config.yaml
num_attention_heads: 4
num_key_value_heads: 1
norm: "rmsnorm"
rope_theta: 100000.0
init: "normal"
init_std_up: 0.0325
lr_mult_o: 0.753
decay_fraction: 0.888
batch_tokens: [16384, 32768, 49152]
doc_mask: false
z_loss: 1e-05
Each number is 500 + 25 x the weight over its row's rms, rounded and kept within 0 to 999. Layers, rows and columns count from 0. Numbers have three digits each. The size before them is the row's rms in percent of the matrix's.

# layer 3 attention query, 256x256, rms 0.0476, rows 100-199, columns 192-255
114:444496480503466502520465497488538484459485495462487507519493453525527512505511497511475471504498527525510474487509480552549506509509535519495463511483536494486500490510489560488517498491466513
105:510534503538488483471528492513523496469527510485498426478546477501519507460485493491520510462470483497501493509527529471485492520543567457482498490540519537503503528482464481503498506465527486
113:489504480508503496487514470510499549531513494479522505541523499477502525531518496505502528535509495521535489509469490501494456485457496507475491480557528478494503503496452493569469488518521509
105:503514508442477498488479463510506500535510521495505523469493524497492448489463487528465472498465513496444500526528476463489499493483485528539539511522492504462502482521566483492499478534500478
114:504521549461503569480540533509551546504513476515536505462500493500457535482493459534511484507501509561479535492473479486502497519488473503519503480518530447504475487487475474480482484484506482
107:495471482527519549524462490502501468508503488436509499497501498492515526507481487445532496508487475514528493487540488496500475494507528496514495526471459490463481494493507437523455517522498512
105:498539480533516496455506496567486513507489540504523520495518527469455510503457515511564502512416542507463488494494516506519471472466524496562513482499490496502556490493510557486488491492489481
110:522481507502493458484498514474535469480496530467563514523492473471446495489506489548509527504550452482476507523471497506482494558508482478482515487487498478539570490530515512517507526455535508
118:496482492484488520519461538474486492554488483508525519517509495476509529528457514493474472503478488507467480449466478488498510488494462508499494505526487499502502513482512517474457536494491482
111:517512513521506503529523562498478480498481513496477495480517498518481485495524510553524551523478463515519493490495496507457474484542490474487486480523462484507458450498496519503526503498524499
105:466563468540505535549492508473517467502500524505437489524469535543533483491487515487503508483520469501476454482503498491482503497482477513528538502487459511504526487508471527473510495511507494
111:466476495466526511524478493489474516499480498487459531529523507494505514509498490444475549498542566532499490509485470506525541502493547484500465461480520494477491471496475499568477524558493483
102:490445524491520463530483478497501500523502488523496491514528515494537477481484512457477556444484482499494506499513469525531516540503495478488492549500533522552458558522470465473481489533507484
101:491476462514482498504502553499486453505544497463510498461530460500507487441435495546489540520522483564542459498480510523474501487493477482492505483492507508501495468524494504504522510550488508
111:516505495544466460540506484520517514492524494485483505477496520509515501487481460482465455489468500505466513462459481511442486533543489502503496510491483507507512493484532462517520480541500488
116:500486543509503538467543462473501472527506468485514518473478449507509479470449519472508471469496471493499488517454526489539538477504464506519507510478514514551515502526492503523501493496518476
111:501444494489496503497475547527536497539514491539457499472508511497538510484509517550548524525486485527538540554492512488471467534487469476499466497522518533529507495491453472491543525492496514
104:470459496451520496483535507556476469525462528468511513475565479533543491478539522489499484522470517493532513507504497504511517526534511457507523479512481509485525486470510468561491530483519478
103:503492534517499500501518521494444535463514478436485489508478483490469486488483482479494518510487492461467491508490522496501488530465543480476490529519521480502526480483488536525497537486504486
103:498470535477524489495481491479495508477495503480520479542490474518511494481501479451472485501477516491449498478501466484490518538498528507505500507509532534500515503479460515490539528489478516
113:455535457539475502491547489477465487522497476491500499467490479480521498482513525462515489495515494510508524468435518457496546511496480537473460485476513553501452494526520434507500531454502497
107:514496484535480508461479538518479592536520470483497482492477464489475474493496471512478494518448421548514483538484555489468478486466488457508467504527480528487441476493524473521501518460468487
124:495546502499515523483497513503529494526475498489520439510504506483480451507498487527480534518487531473516487531477531547472546492456513496499511547478453531508447490493503482489518467511480548
114:463446473502520504487528505495529479491518529477543489481519522488467464537517453496496485494487542465538488542516507462476512515488486478496505476516479500499497492503450483515521537448445470
121:491522491509532501488476469515506455532512519502485494467506513477480442527469489484513513545481517456540481488512511470493497529501499468511510524515553472525464494508506506470518510504544514
113:513459532485507514505513506503521490455489512502480466495505506469498497512473523488517527485505484477504480472496513559487477486512508417477493525489540479521502532502482460485501529493529490
106:463478533509501484488517472502489535469468495495450537501490521496488521519465458497483480469521500497449468507505513541487522513485492471530523492500542517538496476486498498479541453536499486
110:516457482549511473514521476510472508503509479473511523528484490477490479477509528490481479522490498531526519496466506528523461490460484473493484515496477525514475497506528486527481521560537495
051:476487505489503498472514474502503512450483514530520445473490473463489516508478516493475504515454481532541478539534473496530472532523519517500492537516501526513530507439462492525483507513497540
053:541491505513543544477514510519500473534509513519470522508491473522489472503506490421498536499538502496503506466455504457498489482504553450485501497470504485488493556528495445447546491491488486
073:484518496511503486482489530514478496530507503494496534549508525563486508468509539465493490534490565484467481486498500489503519455490495490515491515478534488541504491543521497496454463496526491
073:509537485488458473527545476500521543500514508517522505523511497494498503485516530502504445492462494503485473519523537472502508526492494521512471503551513528564527495490495486496433525496527492
085:549472519503505515471507511460477480495500480484475481500484490511508457487504464479508566507507505511465494482460461504505494482515524496501472491489473414457439476473527498458497479498515492
065:535494539462507477508520506513482541513535488528487536526529492503487510513503515452475474471478527477514478518495509477467532514504452454538519481506500505517522490548510510560482488527514500
086:508516505490491503532496483461533493469532515534480543527419480502490489508474520505503494496483475501532503545533525535522480511480521487484502539514503521518532517496474468517484489503519482
082:515510520509519484495481453524480474494487474471529467521517508451509530476519469555503480498521480494475510555513521503525476498509470488513493482503485488468503495519501544489464469464486510
078:493512477467472485512531489499508491449447496485474431462514465459476514511522480493534483508518481508485510520461473519470537504494528522490466504510486501520453486467501537522465508524518552
094:535479536489510495471497515497517471453460497502466508491473471510523479526482511484480504470520469508481494461494461512514505500539504449509515502449479465454506506530547491509520502500498510
095:490463487506451515514490522493507514529524499525512522528486484530494505535482473502470508500536540504481490522497461498519479492523477500492479454503487470452463528555505499481524487471490442
080:471538514494472492521541487492521483538524505477503522550540525518460520501536537490547488514474519464503488507459539516483512510454514519500499522529485505519540498532469469485455482507514463
084:538452481484482515459514539507550490506492544476535517486465482525489501513519496513482505467510542519538534463504475487512472535495525503458492483537448467524462476481538563496501500527468493
101:545486528466525496460529544510468525530491497532493491515529490500507461547462470488484510494520509521507494523450481516528491492556502493533511470510509448453461506514507504433480454526487511
095:505485501490499480516461456497569511482503498491533500479485490494497516526528533500502510497467507516527497456535534492489471538500522487477498505500543520561511498509508466521510531473507547
083:501481501536501541478505512498480515496494433500486485467526478502482514482483504482504449435526458460485504484492501514499479497486513506467502467487450481501469457506490483516506525519506497
090:517473489504502493529479494483463497550503495502474477553552472481532490515492474521495482498510481499458524496486483489486495517522469526516470521480492467481459531514557524485510492510503527
092:497474517509502486558508462573532482478557478461538494465513482507495456498491499485535509517500548496519532553526555514516495492522497497522482498490509522477493551506506510497483466500474501
094:515552488496470469489492454479510487535495524485500462517489510543535508485531519531480502521482473472490517490563502483508506476509511466518505500509507459540517478535446461463509509543475494
098:520495474461492486521503499513490472522489463469499539462458504470495454495483492471489487527500513438503543557488493531478526474489525474467479503486515469481491511480493491507520469504504482
096:540533514476502479495539535528453517533472465530465523508494486495511523512506534506501486518517550501522506513509499497468515492496522493485476476501493455468422509464503488485523471509508521
096:503449520505491488464480478519474499491472514494499494480493489548497464479488515516495543502524496469483483473514478499530472491516543498498492461469497509480444497497512505437467501505436521
095:508497505483480492534508494491481506496453467560469497521495467496494501522506476465534513538495487502520518477486519544510520481509501493512537457495510483473469502507519493492552482508477480
088:513452500464434501487508535489529513514537543563515516507523511499470486498464476513484499501526518470467446484545515514493504518548468530570487497492433542498483494481496516483511518526470575
093:469508517505478547514499523480506487472523481482482482527510528501503452498533512516499525492503528517496503488554487532452490509479532513476484489494497474478479509468463507507512510505491483
107:564524470519507508479555525495498509467489487534480499508500468536493530513584510511496527480495544521498493507483509464528494515518500509494492483507501474493547489504474506430511461475485455
103:547532516470485492483492552468447494547476519470486530502513476494492488480451510509516502502513483484482471445488490497493504495500540432510519479495487475469497469486544503492536513515482503
101:506473513483534503467519511515516510486484487494535517489504509510518517540503500459540513455493535555515476466544472443507535520441465516504465529481489515485499501543489508456493466463520498
109:507460540478481494480473540516507446522446511501461511558505469514508497528503518458497529492521517498504491447523486436538475506495489488486531490475514488482463523535510458475472480524526493
100:535464521501500483491532523521513483477495488491478518526512495487502524498478490500541478492505507528495489509498544521475432504507488461523468454499463484487516506509538542513501507516488505
106:493496516491507510488452515505519513517551505521525559518511526505496527528517469466531492527477487521479513518479458479526511486528481509516506495525510524506507511490505483535476504490513512
098:516506526431527552521495527486553454546498478486451492512452508489498533447502478491486485483475481480497521487474488490479489516510521531516485465534487480508497531466551489522512469513485493
091:537496531517481533480483533501514494504509490479499464488427489512517464487500539497494566498522489498493463519526494500518512542480475449544511510497493527489514495490569446492479517542490436
097:494484523466500542503501508488519517503512513526495474484523514505516486523508482491491488505516427502476534554474478494485499450536512493467485445497476511507560478525540472558520495507527485
106:498482537500459509505464535485534467469527507541487469494477466491479465521503476513524494502527507532499488560461502528531471517527497454514454454505511530495552429496551521493523530520494525
110:536477509490513501535451520523489468459515493493494523460534505511529530504507512525503517494514496523491510487517489504511540565466518499508508519500491462473492441509541548524527496531469495
101:540466484462479515530473519525465475513486524507507499494484497490495484523494488521446495518541517502493467487481438479494468493496458510499487522515508523506482510507471495522506537493463492
109:460553520559481517484487502521517506545497540512497488498547517512478528454463564505511491522512496500484509552541527484470465505493490498515507475527502511520502538475479535504497529529513523
101:514501507492483529481519486498505522512494466502517474527516452474483504479521506522508469508518508539506484499482527525530506476488508557497501521517536520524543505481499512496468528454572512
104:536474491453480478444508551511499531521500520502474517508505487463469485506467496502456532471504471497523443513500489549514512451529528540541475550442497489499519503546506518503539520481516491
094:522525495469488505469504534535508516531530455571477510492506478465497569503464458496459474523492518533469523524493477483516469486478496511503485503510508497491509451503487472473473478475497482
087:481493492468487535520500469532517474460511507516507454454512525473496489491495532489504521490461475493458527486493490485474439503475538508527494503462484492506507501533508469549453500490476467
095:483514466542497499513492514534511535513506518522500481497488511499537477515460515522469488531480506501519523525463505455464444470478489508482474517493545482507511480450516514466510493495484504
100:532483513477503490499518470454474503522469486480484501481453460504541507516477504481534512452533520551500454476493516561522510510470459488523470476475460505538496496522455486528523503495464474
095:477518489474465535493496516499460493473507539513497459537505517519490464461492474423507488517492527478520507454512468463485476478468510544511498472529483501494486479508504479420521545476534518
100:510531495454491471476506472507493493487468491494495491477542517538510470476517490493568521530494509477511511513459475490489499536472517492461532504454462464522517458464516512517506479446561493
101:502547497506517516509534490495482487519493522486524441504498533497479467507474502492465466513496522530478506509498488481487542501483491519445569462527414486508483550484487467478516467507504472
101:495481512468528462519502483517460512446519483538447491514507495494488517502513483510469503503495537472496492496519462532482487531523519445463511496461478499465514484523503516518506517561496499
102:501447501513484477521560508489496496517487522523515518483492513528464450509520518474520453474511475505508486504504508473488538537509490475536522519482487505519494499515473493485483481508474535
113:519475522444509518512502548490485514519503529445494501477437477474524503476511520527502486479542502495508570483540472534496493512486503501471480500486482522468542524522512450493506482544472502
111:509480507473495491486497483498527490468518513508478504476484495495544547494465501505492504544520459505508515422496450491486518539492470515502511479485474492470523502537522484518504500506450530
092:473471532534461503485517453501518487458490464477496517472474467492477489470517497513524471512481517477496463514506554484517507458517521519471482530492509530497522506493538495456520507457509495
103:538504507485470508499464510485496492515486508491490511517479488498515526512523479458495565479495485545483485513478476477505525508515478506452475486484502519516476456463542471516525516489475475
103:510475490464521483512496448515495500532490512507477546523578513505537466502509478541504510513515519470525501528408500491505544470539513548484501510472512511484452520540489476524488488488519501
104:473534537521517525519470488504489498484490528496503480530493493511465447507533498549482513538476540489488553508529530509455483489486565492512558534495523463513468493466448513509461478549488548
106:514486535531515457453535549501491510516490475523516491518512511545452519474436497478518477482492492519491462529479508523461516529501501522525513520489459475461495514510479509509545527467496510
094:503517452530528467444520467502507491499514516500527501475531532483507543493514522467512468523520478499489490504490491489459533519511469458490475541494484477472469497507529461473480469511511527
108:512542513522497497495531528490516529495502434480531508557522512505479494536475463505480503507509504482542473523483475444562500519434490549470508484514535527485452499486499546512482532520490482
096:504496499506495513513517489515510575485479527509513494532508520496480507470466514507449471493478504506522517481483490489503547517541542517510479513494486511557513532532517485510497473476533547
103:480476522505503500485457483512476502483508523468519514482484505511460425512517456475491490486481507483516480493514489518543520486472501518490539502542507490470490548485483486516451470432494502
094:513492504498514526501485469526499486510499518479515511498486523498499493486509465491533498483492503445503478474512559525481493511470506475491516470483499467484504505495486522425490462498501520
103:489544508486484524486460541497476520533497512493498464499501499508493507501487519455549528516499474528488531448517502532520481460478518484507521521500485482493485537502460505527529464498433489
096:520547498520486544505493483496522500506481542462480468502470497520477491500480501538468486490482501509498488517507466517449492507497531491529518500500476504524432479481465493460562482501494489
099:447508517542499519508484474546475511529491526497494521517505501486517528478455525493531540535522549477498451477478479539537517541536482514524508565550496476484544530509482521488509458496473478
063:498483502509479474499498505463455499459505494472488499463465493452504537498467536497521520500518481499492532531542475503520505512479523505549481552465476500514511509469507499538536488498482524
079:505503522480475489489518504464484485487481480479516485456491507465477531528472473497480502479488461511505540477468463526466501490489470497487530503473513513467470512552514518511473508512519496
075:461507489527493518482524496522496513536549534548524495501486491522511539522495477493463465507477530470539529503505487461507500521507483515496519467515514550469502479552479465501469478508492482
087:483487474481514515497521484521517528515507528496508506467522537508541493457475525524506482516483519464464496529516496526478495514456461482492512481514515545517541516492449474522492490498493528
074:507489507496485514504477524455489479503529483512477538469457488469452481530462493467531509496513502546493492525489489501502490505504432472434506512460472476510456470505510532495513518517526485
074:518495549446498484486518513496522499451481476539525531499502482517467503496480478513437496532488521472488470483490528476489494508521499432466546492490510493496503470510476496511442456493474510
091:552521508516506530487522521479502495482488493513471481531489488508522467500480494527516493501520505499495480494518545495499489529494500466505505495525465525524564493493540433550464518500520504
104:496516527514527468507509504466512467512479509502490539508501488505463523495518519473493499517487539526476492531456533508520499509517529466506507497480465500460529517502525549500491518516496509